{
  "n_layer": 14,
  "n_head": 8,
  "n_kv_head": 4,
  "head_dim": 64,
  "norm": "rmsnorm",
  "norm_eps": 1e-05,
  "bias": "qkv",
  "parallel_block": true,
  "init_std_qkv": 0.0204,
  "init_std_up": 0.0204,
  "init_std_down": 0.00385,
  "lr": 0.00291,
  "warmup_steps": 200,
  "decay_shape": "square",
  "train_tokens": 450400000
}
Each number is 128 + 24 x the weight over its row's rms, rounded and kept within 0 to 255. Layers, rows and columns count from 0. The size above them is the row's rms in percent of the matrix's.

# layer 6 attention query, 512x512, rms 0.183, rows 429-482, columns 0-127
size [ 83  82  81  82  84  79  80  79  83  80  88  79  75  91  83  87  79  77  72 158 164 145 157 153 143 139 144 140 153 141 142 139 142 151 148 153 149 155 149 141 145 149 148 153 151 147 146 142 148 142 150 152 147 147]
[[175 119 131 142  76 154 119 150  94 134 123 109 134 151 120 139 170  73 177 141 144 110 111 113 133 139 138 160 120 140 118 134 141 115 109 119 124 134 112 135 138 124 133 131  87 114 116 129 121 138 129  90 105  90  83 145 133 106 145 120 109 101 172 132  86 145 102 143 158 132 142 158 131 110 176 110 123 155 142 176  91 146 125 157 138 149 158 145 132  82  99 118 165 122 139 110 170 132  82 150 119  82 120 182  99  95 131 137 130 128 186 114 130 108 169  91 150 145 134 140 143  91 154 153 129 122  89 101]
 [102 153 159 138 141 132 154 165 140 119 125 110 158  89 158 118 108 111 163 114 125 136 146 148 130 124 170  99 138 104 143 124 115 137 143  93 140  72  88 130 153 101 169 117 142  83 113 106 102 130 133 140 138 143 145  97 143 159 135 129 116 120 151 126 101 132 130 168  77 150 105 100 159  44 111 108 124 103 141  78 103 116 127 118 113 127 126 122 106 164 155  78 147 125 116 147  80 123  91  81 131 114 114 121 122  98 151 141 126 115 128 151 133 128 140  69 156 139  93 165 117 170 129 158 130  76 125 104]
 [141 161 119 153 139 160 167 135 131 150 151 143 138 143 147 106 160 109 128 107 142  66 121 145  91 102 145  90 102 140  96 157 112 140 135  79 134 148 124 146 112 127 135 151 130 162 131 146 149 138 156  93 153 134 172 143  82 136 167 148 138 109 121 130 139  95 130 133 147 108 163 128  92 101 111 107 127 133 149  79 127 120 147 124 113 144 116 115 142 107 127 156 134 153 111 127 154 165 125 159  69 130 162 129 120 118  98 145 172 117 151 110 115 109 125 104 108 149 158 135 105 143 157 148  92 115 102 135]
 [115 139 136  86 125 136 165 162 116 110  84 144 150 190 101 128 121 109 137 140 136 121 119 128 152 102 113 162 115 100 119  99  92 153 128 131 131 160 142 109 108 141 180  87 153 116 128 136 127 135 140 143  87 146 162 140 155 156 168 135 114 125 138 113 128 143  91  87 112 116 141 104  84 131 113 119 136 132  85 100 159 100 135  94 120 102 116 139 153 107 139  68 100 151 112 143 148 145 113 129 130 100 138 112 157 130 102 173 120 130 164 108 130 133  91 166 128 136 187 100 109 110 135 110 144 105  90 149]
 [111 123 156 149 115 160  95 159 143 176 147 144  97 138 125 103 159 162 160 120 150 114 124 114 130 140 144 119 107  83 152 124 138 116 157 116 131 112 134 129 148 147 133 140  86  99 139 122 175  99 111 137 137 116 134 180 133  97 124 163 158 110 105 122 155 139 114 106 181 110  72 117 136 130 117 146 113 133 118 105  84 129 169 124 110 137 154 138 142 109 132 130  93 151 124 107 158 156 167 146 156 142 140 139 185 123 180 144 107 100 123 101 123 137  90 117 118 126 111 118 100 130 134  92 113 112 130 142]
 [135 122 155  77  90 163 133  90  89 132 113 143 107 114 117 134 133 124 144 152 133 134 106 116 119 129 156 132 173 133 149 110 141 111 186 119 127 126 128 135 126 101 133  94 139 126  67 155 117 148 116 156 103 157 129 153 140 119 124 135  72 134 120 108 111 154 140 171 150 185 153 176 134 135 116 124 118 140 123 124 140  94  85 159 159 120 126 100 109 119  89 117 130 135 151 146 167 118 115 132 170 130 153 147 136 112 158 116 118 161  87 121 151 143 169 143 137  87 148 151 144 145 109 151 163 100 140 170]
 [107 159 169 121 132 156 122 127  91  99 156 158 134  64 140 135 152 124 127 107  99 133 145 165 170 148 122 111 118 103 133 161 134 111 126 111 121 143 116 168 114  90 148 119 142 164 182 157 119 145 127 121  94 162 107 119 138 150 112 133 110 135  90 137 153 112 105 146 145 101 143 164 150 123 124 117 149 106  98  98 186  85 142 149 107 113 110 115 129 127  99 128 133 100 165 176  99 111 129 132 142 103 115 111 126 133 152 132 167 145 127 120 104 182 131 112 122 136 163 104  98 138  96  73 123 127 169 161]
 [ 81 134  62 159 120  79 183 132 138 156 120 131 151 123  99 134 139 134 181 146 118  94 133 158 164 129  90 112 118 150 138 143 145 140 110 128 152 132  83 125 142 151 152  88 100 142 100 119 111 166 110 110 156 165 148 124 103 112 136 111 110 143 136 101  95 144 107 152 143 142 159 177 132 117 145 101 154 123 129 135  87 127  89 135 114 125 135 135  93 106 182 131 122 150 124 113 150 128 112 118  86 122 119 135 155 130 130 148 123 137 110 117 114 130 139 119 169 101  84 157 113 157 160 125 109  91  96 145]
 [148  97 136 192 119 131 156 158 120 155 145 107 150 134 107 156 141 165 156  81 157 129 147 152  96 112 108 135 180 139 136 167 154 128 110  96 144 132 138  89 128 102 177 106  96 157 120 101 143  99  73 119 143 100 159 118 101  98  89 110 138 132 160 101 122 105  91 146 109 166 152 170 138 133 114 131 123 132 164 148 108 154 119 140 120 131  88 150 151 133 132 142 139 155 113 111 129 176 113 123 105 109 150 142 109  87 157 137 128  98 112 123 140 142  84  71 119  88 140 124 144  71 104 142 104  78 143 103]
 [112 138 110 137 127  95 152 127 148 106  90 144 101 128 156 184 139 150 120  96  95 121 122 138 100 120 138 138 135 121 131  90 122 112 153 104 144 144 118 138 129 153 160 130  86 104 172 108 146  96 144 156 121  93 134 140 142 153 121 114 142 114 147 113 125 107 134 136 134 117 119  93 138 135 163 131 157 115 128 112 123 117 108 120 127 150 128 122 154 113 137  99 133 184 113 135 101 137 167 130 158 139 104 106 128 139 113 158 122 190 133 129 131 134 155 132 174 141 122 150 114 110 148  87 163 136 149  72]
 [107 111 156 161 114 145 131 134 119 124 154  70 119 132 141 152 104 111 172 132 130 142 101 122 132 133 127 137 136 156 100 139 106 167 107 118 148  79 156 106 118 152 145 140 112 130 147 120 130 120 167 110 140 141 127 129 105 120  72 131  59 118 166 121 133 213 117  93 135 126 158 139 132  80  95 152  96 111 114 104 112 130 117 117 108 154 122 148 127 143 135 131 118 129  90 123 159  99 151 110 109 168 181 168 166 117 132 121 143  88 143 129 130 129 140 133 103 137 151 100 131 113 121 100  97  81 128 148]
 [ 90  99 168 146 103 118 154 116 149 133 127 107 103 118 137 127 153 126 191 110 123 120 117 112 131 100 131 105 145 107 141 150 143 123 115 115 125 138 186 175 119  94 124 117 108 156  63 100 136 139 181 135 134 122 142 130  78 162 107 101 144 119 115  99 113 142 143  99 150 194 128 105  82 130 150 127 142 146 195 138 143 141 133  98  99 139 128 122 141 131 121 134 115 131 151  99 137 136  88 116 104 106 124 169 149 122 162 139 163  89 125 101 176  91 124 137 101 111 123 180 118 109 160 100  69  97 149 144]
 [117 125 116 148 160 138  62 125 119 128 122 143 144 150 144  74 136  89 158 167 140 130  76 139 162 118 128 170  94  94 129 162 124 147 148 112 121 143 105  85 161 142 142 133 134 114 161 153 103 103 122 122 129 149 129 135 125 120 158 131 106 127 152 125 115 137  96 153 119 151  76 141  98 119 126 112 127 155 160  93 114 119  95 124 138 132 118 124 116 165 159 120 110 141 124 132 103 165 142  95 143 160 138 144  78  75 124  91 148 145 125 121 125 152 126  98 132 149 115 138  99 119 102 135 161 108 124 113]
 [149 129 129 103 156 164 131 128 121 124 210 130 156 140 135 132 116  66 115 138  74  79 102 117 153 159 131 174 129 109 181 106 148 111 188 108 113 147  95 155 169 150 103 123 100 136 156 142 111 142  83 152 132 131  81 135  96 138 138 118 101  93 171 157  91  90 112 134 111 151 137 121 138 156 142 115  73 123 128 122 133 151 135 150 123 136  76 134 114 122 134 161 151 135 170 145 119  97 142 113 118 140  88 131 123 120 158 134 106 147 101 154 133 152 124 139 111 106 110 130 114 113 115 133 146 125 108 134]
 [125 155 124 101 199 139 113  88 142 156 160 143 128  93 136  91 140 106 149 141 125 106 107 165 156 115 112 106 140 104 109 110 160 100 124 106  90 128  89  79 150 105  80  76 108 104 127 110 125 149 105 117 111 124 167 122  84 119  83 220 110 131 163  86 129 128 109 142  99 144 160 141 132  99 109 115 129 149 133 117 162 133 136 128 107 167 146 167 129  82  95 142 129 145 100  78 114 110 128 110 113 131 148 148 115  74 100 191 135 119 104 150 158 136 115 158 136 134 115 170 133  98 156 175 159 125 101 135]
 [130  95 104  97 136 121 115 102 124 131 149  92 164 138 133 153 150 113 172 129 118 132  90 142 187 161 128 153 132 100 147 137 148 159 150  98 110 135 118 120 156 168 145 141 107 120 145 109 144 133 120 109 160 113  95 116 139 112 137 159 149 131 143  80 152 139 121 145 124 128 144  95  90  89 184 150 120 116 117 113 162 134 116 113 127 121 129 161 103 124 170 115 101 120  83 148 105 123  97 130 147  99 123 139 133  97 161 117 139 112  67 111 152 127 126 122 123  81 105 142 167 118 131 113 126  95 112 152]
 [142 130  84  94 130 156  66 131 134 123 122 149 129 147 146  87  72 140 115 124 126 123 140 154 139 146 126 124 142 147 145 171 113 142 136 141 131 170  76 122 166 104 105 154 112 125  84 123 130 130 101  91 135 128 191 108 114 101 118 132 137 137 135 190 123 113 135  91 148 131 137 163 118 116 155 151 143 106 185 120 126 168 112 125 109 156 127 144 119 162  85 111 108 113 141  85 121 132 113  98 149 139 154 138 118 130 138  90 108 140  66 119 132 141 131 102 128  98 142 124  97 100 148  93 154 112 122 121]
 [148 150 140 152 136 187 120 111 100 127 105 108  91 127 133 120 142 133 127 153 155 114 133 105 144  89 109 105 125 118 133 146 113  83 171 135  91 125 137 117 144 142 164 145 141 157 138  85 123 108 140 132  75 104  95 163  98 147 150 114 148 132 151 110 153 121 146 161  92 139 166 151 140 130 154 141 147 101 159 168  69 137 116 136 132 160 172 101 160 157 131 134 159 121 130 101 129 117 118 129  97  94 107 153  81 103 147 118 133 111 137 172 103  83 127 120 165 123 149 106  88 103 151 122 122 153 195  91]
 [154 139 120 116 138 113 143 149 144 159  92 156 110 127 137 159 135 180 113 103 157 114 123 119 110 102 113 140 162 150 148 143 102 135 158 101 139 143 130 147 108 134  97 143 102 114  92 151 119  95 152 122 150 140 129 150 130 164  92 118 154 140 130 148 152  81 134 126  92 102  96 151  85 147 153 111 179 114 151  83 108 106 109 153 127 112 168 106 156 104 131 110 103 162 110 114 126 121 165 118 145 134 127 149 149 106 167 137 174 164 135 119 128  78 110 125 122 153 127 104 121 124 147  87 135 138 171 118]
 [111 128 131 139 146 175 122 137  85 188 130 103 161 155 145 139 145 138 115 127 120 156 113  99 115 160 183 141  85  96 132 130 124 111 124 118 108 123 166  98 133  99 165 126 120 139 126 130 127 160 138 163 157 107 123 105  96 131 143 174 125 110 132 184 127 179 102 116 103 144 154 100 142 118 110 119 188 117 139 144 137 137 118 110 126 162  94 112 104 129 140 122 107 120 142  97 151 135 144 100 103 162 100 146 143  84 118 136 149 144 135 118 109 102  70 139 156  99 104 120 145 170 165 137 131 161 148 106]
 [ 74 116 151 142 123 160 112 100 121 124  87 111 164  77 155 144 157 171 164 129 115 103 131 123 142 137 139 110 174 129 138 136 131 124 153 183  94 146  85 158 135 145 108 149 158 119 133 132 143 139 139 110 169 152 158 127 125 141 129 119 105 113 154 151 115 131 172 113 128 113 144 106 139 125 158 152 137 146 161  73 129 108 128 102 111 183 118 129  87 116  81 123 140  81 146 130 131  98 143 125 168 122  93 125  97 166 144 151 148 102 167 186 140  87 127 119 135 123 150 117 147 141 112 130 124 119 158 109]
 [123 118 189 129 119 148 136 143 113 131 111 168 118  98 113 178 179 132  83 141 131 176 129 163 104 148 149 150 189 142 123 135 102 142 101 130  97 114 153 130 134 134 104 154 133 112 142 117 116 151  90  84 140 162  80 151 148 128 160 127 104 116 132 136 123 121 135 138 159 109  99 190 120 113 123 146 110 107 132 122 117 105 141 138  97 117  88 164 102 175 145 125 147 157 130 130 136 156 124 105 138 128 140 105 139 122 129 107 153 184  95 144 124 149 122  95 116 155 158 147 126 133 127 114 153 102 113 101]
 [126 135  84  98 148 157  98 117  97 143 129 137  88 121 118 100 117 132 158 138 127 127 122 169 116  91 188 129 167 148 146 132 109 111 163 135 110 149 132 162 150 149  57 125 124 115 146 131 111 162 132 115 132 108 121 116 108 116 140 137 148 134 122 126 151 143 110 158 103  93 163 161 177 103 123 139 115  89 188 112 165 128 133 134 120 163  97 124 114  90 106 122 128 131 148 153 149 148 120 120 110 155  97 146 143 184 118 155 139 105 151 169 101 108 129  97 147  96 126 122 122 121 102 112 157  98 151 126]
 [157 143 114 116 142 113 128 123 144 167 144 186 132 151 137 132 149 147 164 130 138 105 141 136 120 152  97 108  96 122 153 149 107 125 101  95 119 119 134 127 136 118 110 168 126 117 180 109 116 131 195 195 147  80 113 123 178 137 133 139 110 156 111 137 119 115 174 117  61 126 142 112 161 136 119 150 105 119 113 146 105  93 128 126 136 109 122  72 150 153 107 124 113 113 135 139 127 156 155 117 130  88 145 148 127 131 110 174 117  94 111 138  98 137 149 100 109  78 140 118  99 113 133 136 142 129 152 113]
 [104 134  97 108  66 110 158 171 144 124  99 153 133 104  86 147 152 123 132 129 128 114 161  93 130  77  89 182  97 107  97 142 141  91 113 115 121 125 161  87 131 117  96  66 154 122 156 148 112 109 142 144 126 119 110 113 127  93 118 144 103 105 190  94 120  97 197 146 162 111 155 113 112 138 103 122 140  91 123 143 128 106  94 142 105  83 121 155 159 140 148 152 110 113 100 114 115 104 105 122 126 118 129 141 144 128 126 144 133 140 102  95 159  99  97 142 119 154  89 109  53 114 133 123 136 134 130 110]
 [133 129 121 137 149 109 136 122 100 120 112 165 112 150 120 103 117 103 156 102 130 120  94 144 112 144 107 127 180 121 109 131 122 165 164 131 135  75 108  73 156 119 103 150  98 189 120 129 109 138 123 176 100 128 163 124  80 150 158  99 119 141 121 100 130 127 175 153 128 117 124  97 132 131  93 132 133 121  92 175 120  52 118 132 120 127 135  88 147 157 150 155 124 116 114 156 136  83 111 165 108 115 126 121 103  79 104 121 133 108 145 115 149 119 152 127 128 167  94 121 128 167  88  98 104 149 139 129]
 [138 121 106 110 138 141 132  94 108 100 135  97 149 142 124 156 154 122 122 144  98 123 111 123 132 155 176 125 108 126 136 114 117  94 130  62  99 137 131 147 117 140 132 123 145 166 103 117 127 129 110 113 112 191  96 132 132 161 140 107  95 133 122 166 136  94  96 104 110 131 116 125 119 116 185 118 126 106 149 138 152 152 141 134 161 126 115 134 157 130 137 158 114 120 147 111 133 143 122 143 151 109 118  96 167 104 114 108 154 126 111 140 134 126 133 125 125 176 131 144 178 107 137 130 142 123 112 122]
 [126 147  74 142 115 137 121 188  97 162 125 104 119 129 156 131 136 117 167 132 116 140 157  88 126 174  79 165 124 113 137 127 142 145 111 124 106 108 118 165 109 100 146 141 102 123 148  89 109 129 150 143 104 119 138 137 118 163 138 147 131 114 108 123 118 183 116 140 103 149 129 126 147 123 134 127 181 136  96 109 117 147 106 145 152 144  96 131 108 135 131 162 100 130 118 109 135 102 107  88 116 124 122 115 159 106 141 111 113 121 104 174 142 125 112 133 141 144 139 115 142 126  80 129 128 139 110 164]
 [110  94 134 100 120 103  78 152 110 139 114 151 100 119 127 127 122 127 152 142  82 117 127 128 156 118 114 146 144 131 158 103 110  77 107 147 181 199 157 138 110 166 133 137 112 144 101 154 104 126 113 150  98  76 117 143 144 166  93 164 123  95 113 133 157 161 126  90  82 105 132 156 112 100 112 122 132 134 125 146 135 126 141  87  99 129 174 100 193 127 114 112 165 151 140 180 131 117 129 144 103 111 132 141 103 135 172 134 150 130 121 108 105 120 123  58  83  99 140 116  94 121 134 123 116 112 135  82]
 [102 131 110 129 170 123 106  99 139 136 113 118 116 111 111  89 144 126  96 104 141 117 139  90 132 134  85 107  82 134 138 125 166 127 111 120 165 120 164 113 108  78  95 150 132 115 117 139 140 142  88 115 167 189 121 115 151 125 106 111 145 127 161 121 108 137 178 162 129 115 124 128 104 162  95 133 135 163 140 130 137 115 103 160 121 135  89 136 119 124 155 154 127 147 128 152 122 111  84 132 135 131 112 151 116 132 137 127 150 151 110 120 122 131 110 123 105 113 121  87 105 110 109 134 116 138  96 142]
 [ 95 187 151 122 147 106 125  91 143 128 158 139 169 131 117 125 189 139 136 136  89 118 163 104 125 108 123 134 106  95 109 149 119 131 101 107 150 155 110  96 102 166 131  86 111 121 128 134 138 134  92 123 197 104 135 147 154 151 153 129 127 121 112 125 132 150 115 132 190 132  97 165 165 137 138 145 126  90 153 150  94 178 118 106 106 102 131 155 116 122 119 121 138 160 108 107 121 136 104 102 150 176 119 192 146 119 141 111  74 128 126 162 167 159 109 134  96 103 182 122  97 117 170 171 139 143  93 163]
 [128 120 147 170 134 130 154  92 177 115 104 122 133 126 115 193 193 117 143 166 127 164 151 141 140 138 108 114 107 151 167 108 125 131 108 159 153 108 113 141 113 165 152 119 114 138  98 140 126 139 112 129 144  91 116 108  90 100 139 133 132 117 155 118 139 101 128 140 152 133  92  63 129 113 117 127  84 146 118 161 109 111 106 100 141 114 115  96 104  96 127  93 170  83 112 127 102 137 159  75 157 115 108 166 114 121 130  88 123 141 142 147 112 120 112 150 118 129 145  98  88 148 166 127 125 125  85  84]
 [139 136 133 145 121 164 149 138 121 135 110 128 118 141 138 166 101  83 113 125 218 167 180  92 101 161 162 136 128 121 104 118 126 104 172 156 163 151  87 177 109 109 140 153 128 139 125 121 124 160 183 104 129 129 131 159 138 125 140 137 139 135 145 157 105 119 117 128 153 104 156 166 103 133 128 161 134 152 128 139 136  76 109 105 149 129 128 109 119 120 127 103 114 100 149 114 132 135 161 141  90 142  75 122 130  93 112 143 140  96  90 109 120  79 134 104 100 101 101 127 142 132 105 128 129  99 131 147]
 [ 96 127 106 157 184 139 126 117 115 137 108 137 145 110 121 129 179 129 129 184 122 146 120 127 124 101 116 140 185 119 114 150 101  89 126 100 119 117 138 131 147 122 135 109  80 162 124 152 151 108 123 166 113 115 138 110 132 109  87 139 183  94 105  91  77 152 148 124 126 166 140  58 145 126 137 127  97 128 167 133  73 132 124 139 142 154 122 155 109 139 137 131 117 116 123 145 116 132 101 165 133 143  82 135 128  95 135 139 108 112 130  96 128 142 133 147 117 126 152 145 103 102 169 127 128 160  98  98]
 [129 150 130 127 210 110 132 112 120  85 129 118  95  85 126 119 116 139 107  91 155 136 129 103 138 132 164 110 121 101 145 124 147 172 124 163 143 144 152 142 160 120  84 155 138 121 139 115 108 120  95 160 141 112 154 154 145 162 102  98 134 129 163 135 143  90  79 153 128 142 110 121 127 138 137 123  91 124 159 118  93 141 102 169 120 131 125 115 109 134 130 139 103 181 103 148 131 118 112 105 151 108 132 140 113 115 111  96 158 180 133  99 101 155 138 101 139 127 160 153 139 150 126 177 125 147  85 129]
 [102 114 130 125 122 140 142 182 147 137 129  85 119 125 145 155 111 157 155 115 123  98 130 161  86 104  67 114 112 182 151  74 118 162  64  94 125  72 140 139  99 142 150 166 111 113 129  95 122 145 144 122 108 119 119  89 132 116 121 145 137  80 105 112 147 126 168  99  83 163 125 152 112 112 173 129 152 160 118 102 120  95 132  76  95 136 129 134 110 114 140 123 124 128 164 115 108 105 134  99 115 125 153 150 148  95 137 166 124 121 170 120  79  96 111 126 123  99 125 152  92 138 122 122 118  95  81 133]
 [146 150 120 127  98 163 146 115 136 111 147 149 122 151 115  79 122 103  91 166 137 158 159 113 143 108 111 122 154 127 126 109 142 163  99 125 144 101  88 159 127 132 112 151 148 128 131 166 128 118 122 117 157 123 153 112 158 127 152 105 124 135 158 153 172 120 156 119 172 126 153 182 118 141 149 155 162 126 103 115 113 126 161 162 142 122 110 137 155 147 131 114 115  84 104 123 140 115 135 159 157 140 137 127 101 118 143 119 127 146 127 133  89 112 135 161 165 110 124 162 138 144 128 125 148 119 145 169]
 [121 157 138 130 177 107 165 130 123 136 157 154 129 117  91 136 106 126 155 138 142 122 111  85 107  98 143 102 113 130 154 110 109 168 181 171 157 124 117  96 135 152 109 120 132 122  96 119 102 149 157 116 132 132 149 150 119 152  83 166 138 113 147 117 122 132 151 119 140 138 137 149 183 114 110 120 128 119 127  97 150  96 147 101 116 122 163 138 150 173 102 130 174 131 121 185 132 108 127 139  90 119 152  72 101 152 120 107 113 145 115 145 159 135 115 136 117 129  99 115 124  86 120 143 118 149 167 136]
 [138 109 124 106 188 123 125 136 127 107 148 164 105 149 122 150 174 139 136 117  93 128 122 142 169 110 136 164  86 132 117 136 153 113 102 100 150  77 149 101 165  99 106 172 126 167 105 100 126 141 117 143 127 111 133 131  98 155 149 105 138 155 157  48 186 137 162 152 107 178 111 100 148 147 127 153 127 129  98 114 118  88  89 106 125 120 157 130 182 128 114 145 126 141 125 140 160 159 104 117  84  96 171 124 108 155 125 106 127 200 134 154 138 105 114 100 156 143 133 140 126 177 150 141 180 119 156 148]
 [ 93 133 125 116 135 185  95 123 144 178 165 130 152 125  93 179 157 148 110 140 104 135  99 107 115 120 133 117 111 118 143  82 106  87  74 106 116 116 139 146 149 110 122 118 141  76 120  83 140 113 111 102 127 127  85 141 137 108 125 161 121  91 167 153 116 115 143 150  83 127 158 132 134 162 155 101 188 105 159 145 135 173  89 152 109 128 149 127 170 113  92 110 160 137 124 104 149 136 148 145 132 161  99  97 145 114 169 160 133 131 101 114 108 137 112 146  76 155 168 125 110 152 144 121 147 145 108 169]
 [124 110  88 127 121  95 117 150 136 146 132 146 106 148 136 141 140 125 158 129 120 103 121 160 108 182 132  97 115 164 114  88  41 159 141 169 174 107 119 125 100 136 127 129 142 165 146 131 129 123 134  98 147  75 169 112 142 108 149 139 165 128 145 134 110 132 138 125 100 120 117 115 117 121 123 118 136 156 150 156 136 114 136  99 122 115 165 125 119 107 112 138 124 126 143 148 128 137 108 151  99 105 142 130  73 146 123 111  96  87  79 129 136  92 118 113  97  88 108 111 140 120 139  97 119 110 123  97]
 [105 136 123 132 128 128 146  93 168  90 105 122 109 110 131  95 115 117 108 135 140 107  98 152 138 116  99 132 128 187 122 121  78 139 163 108  94 126 110 107 123 109 125 107  96 147 150 124 102  95 101 171 111 127 144 129 126 116 139 102 118  98 181 130 105 198 145 128 119 167 107 101 102 103 129 156 125 135 140  75 105  98 116 108 108  97 117 140 117 130 115 137 149 162 123 147 114 136 174 118 164 139 126 110 151 136  81 165 148 136 148 123 137 167  96 131 104 130 145 149  92 164 146 131 121 127 113 159]
 [152 125 133 129 141 134 103 117  96 118 125 133 121 130 159 106 148 140 132 134 115 157 143 134 120 144 150 211 110 154 168 131 155 101 111 131 120 143 162 150  91  68 145 151 117 152 140 159 170 107 142 158 139 136 141 120 161 127 141 154 112 169 103 103  89 141 153  94 154 163 143 130 115 125  69 121 139 142  88  95 167 165 122 160 128 116 111 142 187 185 164 151  90 133 115 154 175 145 105 135 121 126 122  99  70 145 102 106 146 156  96 178 128 118 134 143 161 115 124 132 134 108 111 122 133 143 134 105]
 [110 141 137 156 103 140 110 164 164 142 122 155 168 111 127 115 160 108 121  99 134 143 116 159 117 142 128 145 130 138 131 143 145  91 144  94 129 129 129 109 126 106 125  99 185 140 127 145 115 112 170 123 138  89  62 157 132 108 116 133 139 105 192 147  96  82 146 107 164 181 139 123 105  94  87 107 134 112 151 137 134 174 106 139 148  87 119 136 111 133 153 104 138 112 120 102 124 122  95  98 129 158 126 144 130 151 123 112 149 147 143  91 138 136 118 150 131 140 134 113 146  79 128 164 143 109 136 128]
 [135 130  97 108 148 120  78 116 162 113  76  85 119 137 116 113 123 179 126 102 120 139 118 145 155 153 118 153  98 130 121  81 107 125 138  97 119 143 169 132 130 152 135 146 141  94 128 149 119 138 100 146 129 132 153 100 115 128 145 163 132 106 126 131 132 188  93 145 121 164 112  99 110 125 139 111 106 124 135 111 126 135 132 117 112 122 113 137  93  78 155 156 149 139 153 154  98 125 134 119 173 153 160 117 104 144 124 131 122 161 127 142 163 168 135 112 106 121 119 134 143 102 153 132  99 150  93 128]
 [147 145 136 130 145  77 118  89 143 144  81 147 104 119 131 162 126 113 143 136 105 109 107  51 101 134 136 140 100  88 115  87  94  78 118 110 152 153 129 146 119 169 103 117 143 124  85 119 134 122  26 118 132 114  79 128 151  99 122 153 113 138 147 133 139 144 131 181 140 100 199 105 122 130 129 148  96 105 193 133 117 143 135  95 134 179 135 136 118 114 134  97 102 139 107 126 112 135 140 132 119 102 102 160 164 123 109 138 108 158 155 135 170 168  84 113 147 132 117  99  90 138 144 104 119 131 161 115]
 [102 186 119 115 110 165 135  96  98 111 106 170 117 115 188 130  99 154 124 132  98 104 136 144 134 141 125 129 118 107 109  69 124 146 131 100 123 113 128 142 131 116 151 129 130 130 120  97 117 120  96  89 101 142 132 164 151  98 147 133 114 114 156 104 113 124 100 108 109 107 126 123 157 118  89 143 201 142 115 109 138  96  94  57 140  79 129 164 183 115 106 167 145 157 135 140 115 150 148 134 161 135 124 108 112 142 121 116 135 100  87  81 174 136 140 122 102 157 163 104 134 149 145 120 136 135  95 143]
 [134 131 136 105 111 167 113 184 119 143 142 125 151 106 176 131 159 142 139 108 139 161 113 146 128 132 124 110 113 138 139 138 117 112 127 111 108 132 147 166 117 100 103  81 102 121  97 177 179 104 143  85 130 159 134 147 139 111 146 106 117 144 167 136  98 139 100 149 144 167  78 117 135 128  98 132 130 122  99 112 114 167 138 153 143 151  42 160  66 131 109 152  97  92 132 145 159 118 106 124 191 136  84  92 153 136 157 129 148 159 125 158 105 138 158 125  95 138 149 173 106 147 103  98 113 142 117 155]
 [117 158 119  97 145  90  95 101 144  96 151 119 126 160 150 134 150  84 149  74 117 113  93 188 132 135 185 151  90 138 110 189 158  90 135 142 114  89 161 158  98 116 117 137 139 160 154 104 103 146 115 126 172 130 154 136 159 141 164 139 113 119 143 112 134 138 103 115 132 150 144 106 177 126 129 127 146 135 117 161 138 136 120  93 163 119 135 116  76 139 185 149 138  81 119 120 151 138 139 145  87 108 139 114 144  99  93 175 107 171  86 121 153 131 135  87 125  70 149  82 139 113 135 122 164 161 145 109]
 [128 142 136 150 105 133 130 134 113 144 101 117 187 143 146 152 160 115 113 111 132 105 115 161 109 168 156 130 156 139  71 150 147  93 140 125 135 126 154 113  96 156 107 130 139 141 141  97 130 135 107 117  97 132 116 134 178 153 141 137  97 144  95  96 128 116  91 144 125 112 135 108 120 119 106 121 155 150 111 154  66 154 142 165 118 198 126 167  99 166 102 133 157 117 136 173 124 114  85 123 129 120 134 135 152 129 115  67  97 126 126 135 160 112 127 144 145 156 136 115  85 154 113  97 168  96 143 102]
 [117  88 126 144  99 113 102 140 118 105  89 161  89 134 138 115 137 177 152 132 159 152 144 130 143 117 121 142 145 172  77 131 129 164 151 131 120 119 135 150 141 114 119 129 132 119 103 110  80 123 127 158 108 140 107  80 141  94 153 110  63 146 135 135 164 150 140 136  95  88 126 115 153 112 110 131 138 137 170 134 164 126 170 173 156 143 123 132  92  91 145 170 128 161 114 131 109  92  86 121 152 126 116 126  97 116 152 159 144 122 120 129  95  89 159 176 100 141 125 149 123 151 151 122 130 127 118 145]
 [152 134  79 153 148 134 103 161  79 137 124 158 134 159 124 126 100 189 136 161 119 131 124 164  95 136  91 133 128 170  81 139  99 138 176 128  99 136 137 117  99 133 184 118 131 146 193 116 103 109 117 123  93 119 157 130 109 158 138  89 140 114 132 106  72 178 144 106  90 117 116 131 129  90 117 121 161 118 143 134 139  91 116 128 116  82 109 128 161 143 170 170 106 150 145 150 169 160 147 149 121 113 118 117 101  88 119 107 142  87 130 119 138 151 138 100 108 148 137 126 148 115 136 153 101 153 128 100]
 [166 109 118 132  91 103 105 139 137 159 156 151 118 151 131 120 102 162 139 174 118 164 155  99 191 154 144 148 141 112 103 121 161 129 117 105 139  99 160 158  86 160 154 139 134 113 116 114  75  99 142 148  94 113 127 120 111 131 147  95  98 136 127 137 136 143 124 126 142 157  94 125 113 119 108 133 116  83 111 126 133 135 115 121 175  71 117 114 109 142  77 141 135 134 136 110 113 139 134 137 150 130 148  54 135 163 180 163  88 114 143 172 140  99 132 142 168 121 163  99 143 116 144 152 117 129  93 145]
 [ 99 158 119  92 133 150 143 133 154 131 155 113 131 113 128 120 108 120 121 138  89 102  80 165 158  79 153 103 142 153 164 101 142 119  76 123 120 152 133  98 154 168 131 169 151 102 101 130 114 100 161  86 139 131 120 134 122  94  95 103 117 103  99 108 123 159 106  70 132 156 151 155 114 145 141 105  99 141  94 141 125 168 161 139 133 128 144 128 122 166  91 106 159 147  98 174 101  99 163 111 141 125 116 124 176 107  96 177 106 134 139 125 124 118  65 126 108  85 135 125  96 123 107 137 164 116 101 122]]